{"vocab_size": 8192, "hidden_act": "squared_relu", "attn_scale": 0.0875, "extras": ["some layers without attention", "local attention windows", "gated attention", "value embeddings", "hashed n-gram embeddings", "an embedding shortcut", "learned residual scales", "weighted sums over earlier layers", "capped logits"], "init_std_down": 0.00451, "beta1": 0.9}
Each number is 200 + 40 x the weight over its row's rms, rounded and kept within 0 to 999. Layers, rows and columns count from 0. The size before them is the row's rms in percent of the matrix's.

# up: layer 3 MLP up, 1280x320, rms 0.0638, rows 107-159, columns 64-127
# down: layer 3 MLP down (transposed), 1280x320, rms 0.0544, rows 107-158, columns 64-127
up107,099,173,164,187,178,180,155,213,221,166,177,200,199,149,253,228,279,189,155,224,233,168,140,202,136,286,226,221,241,184,180,180,168,203,162,264,176,189,178,193,152,186,234,157,216,177,215,157,207,151,157,206,181,237,228,225,175,215,208,264,186,191,245,183,163
down107,100,158,190,209,183,174,205,141,234,137,198,213,212,240,154,326,184,193,210,232,186,208,140,199,212,213,221,181,185,156,209,196,154,211,143,279,201,207,214,138,186,266,138,128,209,155,221,163,229,179,172,207,270,121,195,204,190,121,233,203,237,228,295,168,188
up108,106,226,169,226,192,179,216,202,181,208,215,233,241,192,229,185,211,196,221,149,129,119,252,194,126,163,225,181,187,280,222,192,204,170,224,232,238,238,186,242,249,103,181,199,159,202,222,161,151,190,152,187,186,235,182,181,229,178,154,215,225,112,195,271,258
down108,101,262,255,238,145,270,262,196,224,173,149,220,254,174,240,177,213,167,147,241,122,181,204,247,199,263,127,133,257,156,118,211,241,135,173,206,187,168,210,161,231,95,106,215,212,184,187,203,229,225,221,315,225,207,170,155,203,146,104,164,194,185,222,194,243
up109,113,246,125,247,168,191,140,200,226,234,233,237,175,192,211,237,243,197,154,236,222,206,151,239,192,121,206,227,218,216,251,253,155,155,118,185,179,240,137,193,152,205,202,171,249,211,238,173,240,131,277,242,138,222,137,216,244,170,85,194,203,204,215,194,253
down109,105,260,182,175,162,246,198,262,238,210,180,242,228,164,172,198,193,220,174,206,146,215,151,182,254,174,199,226,199,164,184,215,218,164,209,194,248,204,181,171,191,195,172,192,236,203,204,235,272,154,183,218,313,153,132,186,199,148,130,222,185,289,246,205,240
up110,107,216,199,256,213,162,235,123,174,232,214,228,212,230,176,218,191,276,248,162,231,190,151,148,220,135,152,177,219,214,219,244,163,242,175,232,215,274,237,90,231,211,179,155,165,239,151,230,224,157,244,267,158,170,207,131,149,205,218,204,120,239,177,233,177
down110,105,253,140,176,179,223,160,164,216,185,157,187,249,212,188,122,192,255,233,216,194,113,227,244,159,117,207,158,260,214,158,235,197,251,186,255,245,178,250,164,220,246,180,244,142,166,202,223,257,207,276,209,148,254,195,195,184,208,209,214,207,195,201,207,201
up111,092,271,239,171,192,180,171,276,238,218,188,208,229,199,213,238,202,181,193,108,240,226,177,209,244,103,254,170,170,224,234,180,164,239,210,184,180,143,151,155,201,221,215,227,186,233,159,197,223,242,308,165,199,183,216,205,242,141,186,204,206,181,176,161,179
down111,090,244,203,278,129,222,203,214,122,199,221,192,255,210,152,176,200,153,197,208,177,171,187,243,175,193,160,184,152,184,129,185,247,220,211,196,239,219,197,159,267,231,180,196,188,180,225,128,95,247,208,224,140,194,170,151,188,215,231,224,173,201,188,228,185
up112,096,217,237,229,160,197,273,226,242,223,206,137,184,236,254,187,221,245,273,195,175,197,170,149,177,269,145,169,200,188,208,192,161,239,239,138,228,126,166,215,242,174,164,129,225,163,158,197,149,160,212,185,262,237,253,165,233,195,154,198,261,218,174,171,210
down112,096,192,265,176,242,243,233,203,210,238,132,212,256,196,256,260,144,165,133,213,163,221,190,166,188,178,204,295,225,172,158,193,245,234,243,169,179,122,211,221,200,209,240,147,239,187,126,253,132,166,215,200,235,238,247,183,261,151,220,188,240,185,194,228,222
up113,098,182,212,134,179,211,177,169,211,219,229,249,133,234,205,157,209,155,162,277,115,243,226,227,218,229,216,130,136,224,205,169,197,199,215,176,213,188,191,256,150,230,204,190,145,175,144,218,219,149,156,279,190,197,234,181,166,224,211,196,185,90,137,240,224
down113,100,211,222,164,235,191,198,283,180,181,134,175,167,167,259,265,210,168,178,208,187,248,232,200,211,181,263,197,189,257,201,159,191,169,225,167,181,252,275,245,133,159,267,201,258,207,135,255,193,229,181,202,117,194,281,291,157,274,162,233,174,135,192,176,168
up114,085,177,241,173,233,176,196,178,210,242,224,229,154,225,235,243,133,191,227,140,239,171,150,178,209,161,240,178,147,172,206,155,161,205,159,236,138,175,199,175,181,182,232,89,209,184,213,180,262,220,225,164,124,176,237,215,198,243,262,199,174,115,250,139,193
down114,085,257,213,233,230,234,229,253,181,214,233,207,232,187,118,181,247,168,254,232,254,238,239,285,222,170,155,217,225,269,164,205,199,240,214,208,272,234,184,219,216,227,210,314,173,153,201,197,201,255,191,216,194,234,214,236,182,227,178,213,186,303,175,301,151
up115,102,218,202,146,143,218,221,165,231,221,218,151,242,227,163,178,130,161,167,189,191,204,173,234,241,203,207,220,206,223,216,175,230,260,172,221,280,227,236,237,269,290,201,158,141,279,202,226,273,158,214,225,207,178,194,235,250,235,170,246,189,174,201,141,198
down115,103,257,307,147,199,184,157,169,245,203,204,218,164,239,184,206,170,238,195,257,184,208,166,204,266,187,211,192,200,155,153,118,190,253,242,235,254,178,249,196,279,180,194,317,205,277,257,176,255,206,159,193,253,130,216,207,242,172,219,198,251,215,203,162,178
up116,113,237,156,217,247,193,168,190,220,186,195,176,172,226,152,131,226,227,182,185,246,164,218,214,232,162,246,184,221,293,249,117,214,153,156,189,210,233,167,166,175,226,207,150,93,171,205,149,184,155,220,201,189,244,226,249,194,181,195,208,253,226,188,155,178
down116,114,211,230,191,198,181,166,235,291,225,160,161,224,178,206,162,166,180,207,228,148,278,164,205,241,161,191,231,188,211,206,121,192,223,169,174,244,191,145,179,223,227,211,211,240,161,160,228,240,124,256,223,205,239,147,132,283,197,160,115,158,187,176,308,183
up117,095,245,233,159,171,165,213,197,222,215,200,240,114,180,159,200,117,164,106,163,177,192,223,130,126,223,260,154,239,201,206,211,251,91,223,276,172,221,244,168,210,155,274,131,253,233,184,239,191,212,110,178,165,268,277,258,176,267,206,220,194,136,177,222,188
down117,101,216,188,128,243,233,227,147,214,178,158,164,193,264,119,254,274,243,202,206,254,172,153,228,206,174,218,276,211,128,150,163,206,198,145,245,172,168,230,193,189,182,229,135,223,150,140,281,248,216,128,149,175,199,241,203,122,154,195,237,152,260,169,224,219
up118,102,218,233,207,176,196,229,222,146,199,234,219,236,219,197,153,185,183,160,214,195,148,141,210,187,199,142,181,204,236,227,188,132,179,168,281,182,283,180,154,202,141,172,218,185,207,224,161,139,197,192,196,139,173,205,212,148,153,149,196,176,186,153,257,249
down118,103,237,134,209,252,231,228,220,231,234,245,293,233,166,160,232,240,211,186,217,112,218,168,180,213,167,151,181,291,179,177,160,325,163,205,241,170,175,249,180,225,290,179,197,215,205,237,220,159,229,199,210,191,168,218,246,185,222,201,241,267,251,195,257,196
up119,105,278,167,244,244,178,161,264,128,257,220,182,226,163,173,185,146,228,214,205,151,206,246,223,188,149,153,190,195,173,181,222,199,201,223,149,194,186,223,103,215,135,197,201,71,178,262,126,160,207,254,143,159,195,193,159,206,228,185,182,182,208,205,253,182
down119,104,214,226,200,164,210,148,182,245,159,107,270,229,222,253,145,134,225,238,235,200,184,226,241,167,232,287,209,132,164,158,182,219,190,212,196,170,165,204,166,261,161,207,132,209,245,180,235,233,201,215,155,234,195,152,214,250,154,206,189,231,259,213,203,194
up120,095,209,243,200,171,179,188,273,250,208,229,223,175,208,222,209,199,134,157,151,160,135,191,185,217,240,222,157,165,138,242,147,158,200,221,141,190,124,63,191,244,202,124,223,184,220,238,202,233,223,172,153,211,222,168,132,237,219,193,188,205,181,167,183,212
down120,097,159,226,258,226,199,199,181,212,167,154,182,214,164,181,180,215,213,213,273,156,228,293,172,169,240,148,166,181,177,181,221,224,214,193,207,184,202,218,275,221,199,197,205,167,181,140,193,165,219,234,223,217,167,248,184,182,220,136,167,98,146,192,197,184
up121,097,264,201,167,212,150,229,220,226,197,228,188,182,156,227,197,186,176,185,210,258,187,222,208,126,159,211,213,149,253,205,112,137,209,134,204,278,202,235,237,255,249,212,192,227,217,210,147,184,220,223,235,141,246,150,145,206,178,180,293,170,156,204,213,222
down121,097,165,171,204,226,186,243,206,152,152,199,171,187,217,220,224,221,266,236,166,214,210,225,158,219,256,190,140,220,196,184,267,239,256,128,225,180,160,162,272,182,266,204,184,233,226,149,210,194,204,174,230,191,214,246,241,195,197,252,238,269,199,153,200,245
up122,095,234,203,235,214,136,213,221,294,228,210,179,196,217,208,179,216,88,234,179,155,138,237,195,126,251,169,161,206,256,209,279,185,206,206,225,195,281,186,235,192,156,158,152,247,163,139,266,210,181,218,110,166,188,243,205,177,248,138,184,245,148,213,222,245
down122,092,227,242,194,235,236,141,283,219,159,199,202,261,236,276,204,150,261,221,191,195,161,180,216,229,253,197,226,200,220,154,262,209,114,232,262,206,87,125,174,216,201,198,251,179,175,186,129,205,243,219,263,254,211,174,256,100,224,159,132,209,176,145,199,204
up123,083,251,258,278,231,164,232,176,272,193,229,219,167,171,191,196,229,245,233,204,210,233,168,94,194,216,137,172,186,214,219,173,153,142,187,132,214,210,173,160,212,187,273,275,242,210,206,239,188,208,120,216,206,224,211,215,133,182,162,221,215,129,231,157,211
down123,090,212,280,175,179,227,200,155,146,163,211,196,256,201,209,216,151,195,142,160,187,253,207,176,222,249,102,201,179,193,126,165,210,239,209,197,197,216,226,217,178,188,185,218,194,234,267,233,95,226,229,233,201,201,221,201,191,211,215,157,183,228,213,225,130
up124,102,138,122,173,165,109,232,128,159,219,185,240,165,223,232,203,228,234,124,167,181,206,170,191,220,215,157,208,207,276,252,221,228,251,152,81,222,162,156,227,201,202,217,239,185,218,181,202,144,204,171,235,205,170,181,210,210,156,185,245,251,223,203,239,270
down124,103,250,256,260,292,165,237,171,248,183,142,228,252,335,256,214,191,185,178,158,215,192,169,216,213,175,258,152,237,322,182,254,172,244,195,212,172,132,186,172,169,266,186,217,226,238,189,175,212,212,148,216,214,209,233,184,232,183,148,165,178,256,237,171,179
up125,089,191,143,215,235,203,145,246,237,211,201,249,181,255,158,264,230,90,225,188,226,200,160,125,281,230,191,256,128,250,204,165,156,151,200,134,257,252,120,193,170,196,204,113,180,192,207,204,163,186,151,141,199,178,192,126,184,126,237,250,266,165,217,185,259
down125,095,195,216,230,189,192,228,198,170,127,222,129,269,206,188,187,250,223,219,201,174,121,184,265,154,186,146,197,200,152,173,250,182,141,192,225,212,239,263,193,195,214,198,221,134,186,255,211,229,150,175,212,174,191,198,235,188,162,189,213,233,211,202,218,201
up126,105,149,175,263,176,215,228,171,179,266,220,214,228,183,246,201,167,206,164,258,237,163,231,182,168,150,212,144,218,162,201,227,133,219,122,238,165,199,246,241,170,203,204,137,234,231,164,218,192,208,176,168,196,228,195,182,237,203,134,271,101,209,174,235,172
down126,104,185,190,214,196,189,175,223,229,218,212,201,151,214,226,201,214,151,247,237,211,229,226,193,174,176,244,205,203,147,252,160,153,179,258,217,224,151,131,273,164,201,186,238,193,225,132,236,195,217,125,208,285,186,144,210,228,206,218,190,261,120,171,190,186
up127,099,252,211,157,163,175,183,287,258,172,210,233,323,198,185,192,227,266,183,208,146,242,194,142,181,237,143,142,239,163,189,151,187,232,270,180,268,177,154,219,223,258,203,245,164,195,282,226,166,222,121,203,201,104,255,153,235,136,162,231,225,180,173,188,170
down127,099,232,206,188,147,170,196,275,188,209,223,224,282,169,197,127,188,216,229,192,184,155,247,250,165,232,150,268,171,157,197,264,274,268,198,197,177,202,145,150,288,147,210,229,203,196,201,186,225,141,200,188,180,160,161,150,185,176,147,212,235,257,124,134,232
up128,101,193,194,202,186,152,200,195,161,190,276,233,168,181,256,225,163,226,153,239,291,112,134,196,133,160,257,145,117,109,193,190,206,154,207,205,237,201,206,193,268,132,271,208,185,218,171,197,230,167,269,173,227,137,138,174,228,219,185,276,114,110,212,254,177
down128,106,204,201,162,194,177,312,216,213,167,196,191,178,186,178,219,194,204,174,195,170,192,151,121,172,173,195,223,207,228,193,202,195,188,166,204,203,209,213,183,181,175,177,181,199,144,147,224,241,168,190,161,213,143,199,111,217,200,166,226,181,215,191,210,217
up129,103,283,248,231,220,199,190,139,242,195,292,196,252,193,176,150,188,267,249,176,261,204,218,195,225,212,106,172,221,213,186,216,191,164,248,178,199,173,146,151,190,222,186,246,222,139,244,135,192,226,141,175,187,201,193,202,130,138,218,208,166,232,147,180,217
down129,102,239,155,241,179,250,243,236,204,135,193,187,140,218,168,149,150,216,162,222,193,227,182,260,180,209,201,180,129,223,130,194,164,212,213,297,197,186,224,139,202,167,140,209,87,158,182,176,229,223,231,204,211,193,245,201,132,220,152,162,222,218,195,253,210
up130,096,241,235,232,219,218,152,246,248,242,238,160,209,162,227,193,208,210,232,184,255,247,206,203,175,217,146,196,250,213,240,221,207,156,215,179,205,266,213,241,215,228,127,267,159,235,177,235,152,171,255,267,181,254,224,172,224,152,225,133,233,288,153,212,195
down130,096,187,216,213,211,201,188,175,125,210,193,206,197,157,254,146,276,251,251,215,179,219,188,233,268,225,119,191,174,211,149,176,194,270,219,208,167,263,285,164,202,222,152,270,198,212,206,101,138,202,179,150,171,179,204,214,138,191,201,240,254,192,177,162,135
up131,099,152,219,221,160,169,184,141,191,225,237,255,182,192,173,277,204,159,186,87,249,210,165,168,165,254,181,249,226,218,184,273,214,226,241,175,152,267,167,241,199,181,201,169,189,255,216,195,120,213,148,214,133,191,146,200,165,178,245,190,221,216,228,198,206
down131,101,168,189,194,212,225,137,152,274,197,162,236,199,194,262,203,190,164,174,179,134,147,180,239,181,214,207,225,233,143,196,162,127,186,250,187,189,161,249,144,190,176,243,205,230,176,150,164,226,198,143,263,233,243,204,280,278,135,171,242,163,218,199,240,257
up132,106,177,211,171,136,200,161,184,277,214,234,294,204,177,101,127,193,178,201,230,167,201,317,121,212,174,131,186,189,209,219,209,208,206,181,206,225,205,234,166,162,267,183,241,101,176,262,225,194,136,191,203,313,207,222,202,210,245,213,233,167,221,165,237,205
down132,105,161,211,189,217,182,212,222,217,211,215,223,102,178,127,175,108,161,195,240,220,212,226,207,183,123,226,229,224,171,155,166,280,195,157,127,173,170,210,164,243,233,204,224,145,212,218,238,270,234,254,199,212,217,190,157,107,237,227,215,188,182,184,270,221
up133,097,120,218,266,245,221,203,235,196,272,243,191,223,171,275,214,274,148,174,249,122,197,232,115,251,147,184,196,264,199,241,195,152,190,131,148,214,218,186,261,233,244,212,216,168,266,186,215,153,183,176,194,160,241,192,244,239,246,146,163,261,213,174,205,226
down133,094,240,204,209,236,245,217,201,95,182,152,215,231,163,175,174,192,185,168,201,166,323,218,258,166,204,183,144,145,188,166,249,186,171,171,217,206,242,214,171,197,271,194,243,165,192,241,144,205,219,253,157,180,82,157,220,199,248,200,159,186,167,196,235,141
up134,103,170,205,184,150,238,164,269,197,243,251,234,184,150,188,258,183,176,251,185,170,223,131,146,227,243,257,253,236,243,206,194,179,215,145,135,226,194,147,201,216,170,144,210,177,172,133,239,267,132,248,257,187,205,159,227,204,196,208,267,120,198,190,197,188
down134,104,176,145,228,194,182,157,242,297,179,166,215,184,156,176,193,211,156,194,175,188,140,175,184,199,144,175,210,280,275,195,115,250,221,193,152,206,226,192,266,166,196,202,197,247,185,111,183,215,163,242,219,167,202,220,233,226,257,125,224,140,175,166,156,192
up135,095,228,202,137,241,155,210,157,212,228,250,229,239,193,215,175,156,221,168,241,134,187,200,230,198,247,193,155,226,169,224,236,226,177,268,205,177,177,109,106,259,156,256,185,233,273,268,221,188,227,194,174,228,168,264,238,177,250,199,202,222,220,209,229,248
down135,099,151,186,168,248,256,225,222,202,161,165,158,139,237,193,145,149,173,245,202,172,195,231,255,203,219,252,174,134,150,179,187,230,200,247,247,249,206,250,216,170,194,89,163,150,176,224,179,173,192,199,169,221,186,220,153,133,229,189,161,146,273,156,268,179
up136,106,214,181,212,227,206,268,231,118,190,263,225,168,253,230,202,252,281,238,242,245,183,129,194,138,198,128,144,218,222,202,186,160,242,240,167,264,196,197,165,146,245,129,187,249,161,138,175,147,177,170,137,208,199,143,104,165,149,294,270,186,209,179,211,201
down136,106,247,217,182,258,210,201,201,211,130,177,252,149,298,251,226,192,181,194,204,234,152,195,214,204,201,170,175,243,186,157,217,163,216,204,283,187,243,222,227,235,247,212,151,180,192,103,175,213,224,227,185,151,197,220,178,215,228,221,267,181,187,111,205,229
up137,114,145,247,147,92,192,196,176,208,190,271,208,170,171,218,238,237,178,219,224,211,238,108,170,199,240,150,185,234,167,205,196,157,207,200,176,228,237,191,208,168,209,188,241,100,171,143,134,220,191,213,253,186,219,250,254,148,180,176,264,169,157,211,210,180
down137,111,205,247,143,186,219,143,157,201,170,186,141,205,199,228,200,205,168,164,173,225,249,184,264,170,210,192,196,207,161,143,172,230,195,182,180,176,263,243,172,223,176,143,237,165,257,164,144,234,224,334,177,118,233,225,218,147,236,183,225,183,165,183,249,187
up138,083,188,225,229,204,240,201,155,202,220,154,210,179,180,281,242,228,258,147,188,231,253,154,131,190,203,216,185,148,178,234,238,199,164,217,195,288,228,244,188,244,193,182,168,195,233,213,275,201,209,116,202,171,159,260,234,198,159,214,236,187,185,196,171,160
down138,083,191,213,162,245,238,206,251,218,183,191,177,172,197,182,110,205,201,238,256,196,149,264,264,187,169,204,248,176,173,115,116,222,226,242,264,179,156,196,92,216,177,216,218,227,140,209,175,239,181,203,182,249,211,191,237,83,237,189,183,234,258,191,203,193
up139,099,171,134,141,186,190,193,132,159,224,218,231,245,191,197,309,200,181,168,178,305,222,113,153,215,166,122,237,185,158,193,217,203,146,183,210,183,197,251,220,263,238,264,154,187,111,230,207,235,142,182,174,119,224,143,174,195,147,207,283,165,192,215,249,225
down139,101,253,116,228,202,137,257,159,160,161,187,200,238,226,182,199,196,162,164,226,208,207,180,260,249,310,257,237,188,191,169,197,204,136,226,229,198,232,171,232,219,189,208,213,186,188,282,202,266,157,144,234,221,145,189,204,240,200,202,305,155,208,191,169,165
up140,087,198,186,217,212,212,201,199,95,204,217,174,208,230,175,140,183,151,233,246,276,209,254,144,176,234,166,138,79,200,245,189,194,141,237,198,195,230,171,206,238,222,282,134,236,197,243,177,184,185,249,183,183,219,232,159,170,141,194,228,154,147,237,178,209
down140,092,290,178,243,154,213,243,156,193,124,113,188,249,172,183,201,202,219,213,202,210,171,266,255,257,219,166,222,209,185,132,202,164,212,200,177,142,220,212,183,231,204,145,230,176,202,239,224,225,137,215,204,199,244,194,251,195,131,210,240,156,183,188,171,217
up141,098,279,222,204,269,179,234,201,240,191,175,238,190,155,253,218,189,184,228,252,235,139,191,161,164,237,147,150,202,203,233,223,182,145,263,221,239,261,230,231,224,188,216,196,241,185,223,190,174,169,165,135,166,180,277,171,169,246,161,193,177,274,155,186,193
down141,096,193,286,201,227,184,179,153,291,187,198,150,300,215,178,181,158,198,175,149,227,226,151,236,173,186,113,226,214,221,196,188,266,210,166,188,167,206,193,190,219,170,163,176,263,165,222,190,129,208,206,269,239,196,220,163,228,182,243,219,183,215,196,221,173
up142,078,190,203,140,276,184,157,165,273,184,250,164,152,256,201,242,206,159,224,188,223,182,256,157,234,176,220,132,242,253,216,153,114,175,193,178,257,145,169,204,300,268,249,157,232,246,178,239,216,226,193,151,190,209,243,218,213,189,179,136,146,232,177,162,238
down142,083,246,248,190,211,241,147,173,229,199,134,141,217,142,269,238,172,175,229,166,255,251,223,246,176,179,269,183,206,197,141,211,170,251,214,127,197,176,233,209,192,198,222,281,171,212,154,280,237,210,266,240,198,283,215,182,181,231,252,241,288,197,151,185,165
up143,092,196,196,178,138,186,201,209,195,220,202,160,247,112,216,117,133,231,193,144,111,222,203,129,218,196,227,201,256,130,222,221,212,173,136,142,212,204,147,200,160,224,155,250,127,202,146,168,187,142,234,220,227,240,218,213,167,195,211,202,240,246,221,185,174
down143,093,110,213,163,255,210,117,183,192,211,157,203,180,244,185,170,190,163,231,267,233,208,213,183,191,262,184,232,232,222,220,203,147,179,163,219,193,169,162,203,190,172,261,136,220,184,193,231,183,275,181,274,195,254,207,298,186,157,205,203,198,174,230,168,212
up144,093,131,159,173,189,129,172,180,272,217,212,171,202,232,219,150,156,132,242,134,175,265,232,234,230,224,200,121,278,160,206,187,118,142,160,237,197,224,200,235,237,160,251,208,220,185,136,240,205,176,137,136,165,190,138,182,232,241,193,166,186,145,165,146,154
down144,091,185,141,255,208,219,207,184,141,144,186,198,165,262,189,156,257,222,232,121,321,249,167,137,273,206,177,183,193,211,151,227,199,197,134,191,159,157,131,186,204,180,172,199,216,232,144,243,117,204,200,146,248,168,176,135,139,212,170,167,249,183,198,218,166
up145,100,172,179,190,182,215,240,236,164,245,274,205,195,245,220,127,121,162,182,212,176,123,174,110,218,163,231,133,145,234,250,219,194,200,175,202,239,224,154,242,147,223,175,219,210,212,148,242,218,227,151,184,228,273,190,266,239,240,185,141,158,216,181,122,199
down145,105,163,186,261,173,223,210,223,74,214,188,252,227,217,195,198,201,166,153,254,176,118,177,176,214,230,201,209,222,212,162,222,235,221,184,163,183,197,231,247,188,151,159,197,199,193,285,248,135,196,196,217,199,207,222,172,289,273,193,198,156,236,184,219,211
up146,111,205,231,260,205,168,143,269,274,230,236,242,179,145,219,168,202,191,210,285,187,136,222,226,272,222,204,274,258,234,204,251,230,239,210,169,199,153,212,133,195,226,188,227,233,164,142,212,183,229,131,163,218,224,162,233,182,236,171,239,190,244,169,205,188
down146,112,215,136,164,194,270,189,228,206,282,189,141,194,223,173,196,178,245,196,201,229,209,225,205,159,154,154,239,198,282,204,245,226,222,210,218,178,151,200,152,244,197,166,175,239,219,202,125,187,149,261,178,155,204,223,168,234,257,228,232,223,210,182,198,228
up147,104,181,120,198,120,166,139,242,204,228,183,207,216,161,141,163,185,218,149,194,149,233,192,181,199,232,223,211,259,178,199,208,103,211,197,216,224,226,207,143,187,225,187,169,206,249,194,161,266,156,226,261,224,122,170,100,263,176,166,180,222,123,220,190,160
down147,100,259,112,214,198,252,139,273,228,94,177,185,223,153,165,179,196,155,179,250,170,235,194,234,203,204,152,216,269,224,150,212,210,248,179,149,228,201,198,173,231,161,213,207,209,218,176,158,224,189,255,209,249,122,184,184,231,183,185,203,257,291,228,191,205
up148,092,137,171,204,222,200,210,169,132,169,209,276,151,183,110,256,229,244,181,190,181,237,143,169,130,110,184,141,152,158,238,172,186,204,216,189,147,205,169,270,264,167,219,202,172,205,224,200,173,137,199,207,241,136,170,256,209,228,219,187,191,236,166,145,159
down148,096,170,179,199,178,242,273,80,134,231,267,152,158,171,133,220,317,235,240,265,185,166,202,187,220,142,171,182,192,229,134,159,224,163,199,248,132,215,345,265,171,214,169,228,207,201,290,270,161,221,197,220,211,137,295,278,166,209,144,220,149,257,213,192,173
up149,092,187,231,156,167,192,198,197,176,222,273,203,222,255,109,164,145,206,221,256,105,182,226,211,239,253,193,183,198,177,223,222,182,201,248,245,152,209,164,223,218,130,236,233,143,219,225,200,176,204,237,249,211,188,187,174,184,259,233,202,136,160,155,236,216
down149,094,111,179,237,166,270,224,202,140,229,191,210,215,209,205,136,251,215,257,219,193,146,243,238,271,190,71,266,189,189,147,222,193,181,133,243,244,257,213,192,178,209,139,206,169,192,237,163,148,226,206,277,192,228,158,227,200,236,136,218,162,220,165,220,182
up150,099,253,152,184,239,167,172,192,289,253,210,192,175,211,303,183,191,188,201,267,146,185,260,120,245,234,190,197,198,228,217,169,136,145,186,210,220,179,210,250,313,165,253,140,228,207,184,218,182,229,230,217,220,177,166,209,189,235,171,225,204,194,157,245,244
down150,097,246,240,241,218,222,177,184,200,221,140,187,234,243,216,188,165,235,195,197,179,172,242,196,232,195,243,249,209,197,138,183,239,255,273,271,237,178,247,194,251,137,247,216,225,213,206,234,149,201,277,186,229,250,269,241,225,235,151,204,215,237,235,246,192
up151,103,204,193,203,250,173,137,227,210,209,216,241,176,207,247,226,253,105,152,162,118,196,173,228,233,230,194,128,207,139,187,229,126,158,249,231,202,185,226,168,183,169,252,257,261,205,194,186,262,201,159,140,155,262,123,224,194,205,181,223,102,201,164,157,199
down151,102,221,283,209,202,260,188,176,182,228,190,171,208,232,221,233,176,161,205,137,140,180,143,173,225,180,246,177,278,177,147,228,211,241,190,253,255,147,312,205,178,211,182,203,190,215,144,222,216,212,251,223,248,214,199,264,217,258,235,183,184,223,210,129,219
up152,095,259,146,212,190,158,200,217,156,202,167,205,168,240,224,190,164,216,194,237,247,135,202,192,179,112,246,254,204,124,172,175,206,198,136,109,154,256,254,229,237,186,227,237,156,221,184,192,176,178,306,120,171,202,222,177,265,192,193,267,218,175,191,276,171
down152,096,287,218,188,121,263,241,209,214,207,144,175,233,177,207,217,166,241,262,261,148,236,226,181,235,265,171,158,160,275,107,176,194,262,243,178,192,199,172,184,204,242,230,145,228,100,184,143,127,215,184,292,232,151,239,168,194,217,239,237,239,276,124,172,217
up153,103,262,238,167,196,200,239,196,196,204,176,214,157,145,211,216,207,186,162,114,301,213,159,198,187,123,286,237,220,186,235,172,193,196,262,251,199,145,252,157,216,165,220,191,151,162,160,206,250,171,225,169,159,213,185,250,149,214,239,244,203,229,176,188,177
down153,104,259,290,227,227,284,215,155,138,212,199,187,141,253,213,180,272,261,92,140,191,244,122,210,199,199,242,194,234,209,152,152,248,238,257,221,232,262,179,85,150,184,214,210,223,229,189,202,218,161,184,198,211,162,243,209,239,189,246,172,239,258,167,201,205
up154,098,198,142,209,141,187,173,232,161,194,249,258,226,204,153,228,169,221,137,179,155,235,239,214,141,197,227,235,176,177,187,161,217,213,174,164,223,153,177,276,244,202,224,186,151,259,213,194,193,173,169,167,191,179,211,253,186,240,245,232,225,242,205,214,188
down154,098,201,224,133,206,189,221,130,241,220,193,185,103,144,175,212,207,194,229,257,223,257,177,222,192,221,301,158,225,184,194,137,182,184,220,229,254,254,274,232,198,164,156,157,285,211,144,240,253,213,171,168,167,173,245,149,199,172,218,174,243,253,180,181,243
up155,089,260,238,247,209,184,230,157,177,178,245,193,210,175,162,174,199,243,234,220,165,212,159,211,222,195,167,85,189,199,227,214,199,206,196,217,183,251,138,125,164,187,180,268,246,228,149,162,284,212,256,261,208,123,184,212,189,198,262,205,203,263,166,159,211
down155,090,214,197,275,204,271,170,192,124,216,165,139,220,214,195,158,137,256,173,191,176,241,242,275,210,274,178,148,180,224,149,183,168,144,151,262,140,284,165,247,207,202,214,246,200,187,236,143,163,242,165,243,215,162,226,227,165,246,197,234,203,182,217,259,234
up156,119,242,142,252,252,170,177,220,160,232,232,196,193,161,174,267,238,236,204,280,257,199,238,209,203,177,190,262,114,215,204,204,124,180,183,175,261,218,233,110,221,297,240,231,161,259,267,188,206,160,252,254,186,148,158,252,221,242,206,234,171,179,158,149,176
down156,112,263,169,244,208,273,224,207,198,138,178,198,239,171,212,209,197,223,242,240,165,241,253,256,246,154,234,295,179,157,150,213,209,225,234,225,205,154,297,142,197,254,207,195,149,205,176,208,270,136,220,257,214,163,203,273,214,202,213,212,223,195,156,203,236
up157,089,213,216,232,249,154,198,193,225,183,231,157,220,221,157,229,133,129,176,254,185,149,250,225,171,163,219,142,213,154,199,209,152,224,243,197,224,260,213,197,249,236,165,202,196,230,190,296,141,179,203,281,261,187,219,194,166,265,194,176,153,184,193,217,138
down157,093,196,209,196,255,218,265,236,107,171,180,237,192,217,177,208,188,266,215,194,104,151,178,258,196,201,217,175,155,210,163,189,219,217,256,243,207,209,204,243,189,248,196,163,184,204,215,258,167,190,132,260,230,187,275,234,148,240,233,188,155,268,184,172,162
up158,091,227,212,142,161,188,183,231,209,223,215,208,141,234,129,137,166,196,228,164,156,240,199,188,253,223,209,157,216,188,188,197,172,228,252,282,216,182,180,151,187,140,210,223,208,266,185,200,218,174,145,215,271,140,140,206,256,204,330,242,227,237,89,194,180
down158,092,217,175,155,224,233,217,165,185,142,168,242,237,200,195,202,223,246,166,164,196,157,181,224,234,257,214,146,173,214,194,174,229,201,158,274,241,214,234,125,213,155,110,258,167,207,145,197,202,259,149,248,248,140,241,178,107,161,179,250,157,157,193,143,247
up159,073,201,249,228,208,199,181,225,306,142,158,210,249,184,189,165,223,225,198,194,274,128,160,195,217,194,212,129,225,158,185,161,151,248,259,234,196,158,156,202,255,163,201,207,211,303,166,188,176,247,103,255,253,195,224,168,185,160,187,159,235,285,188,170,168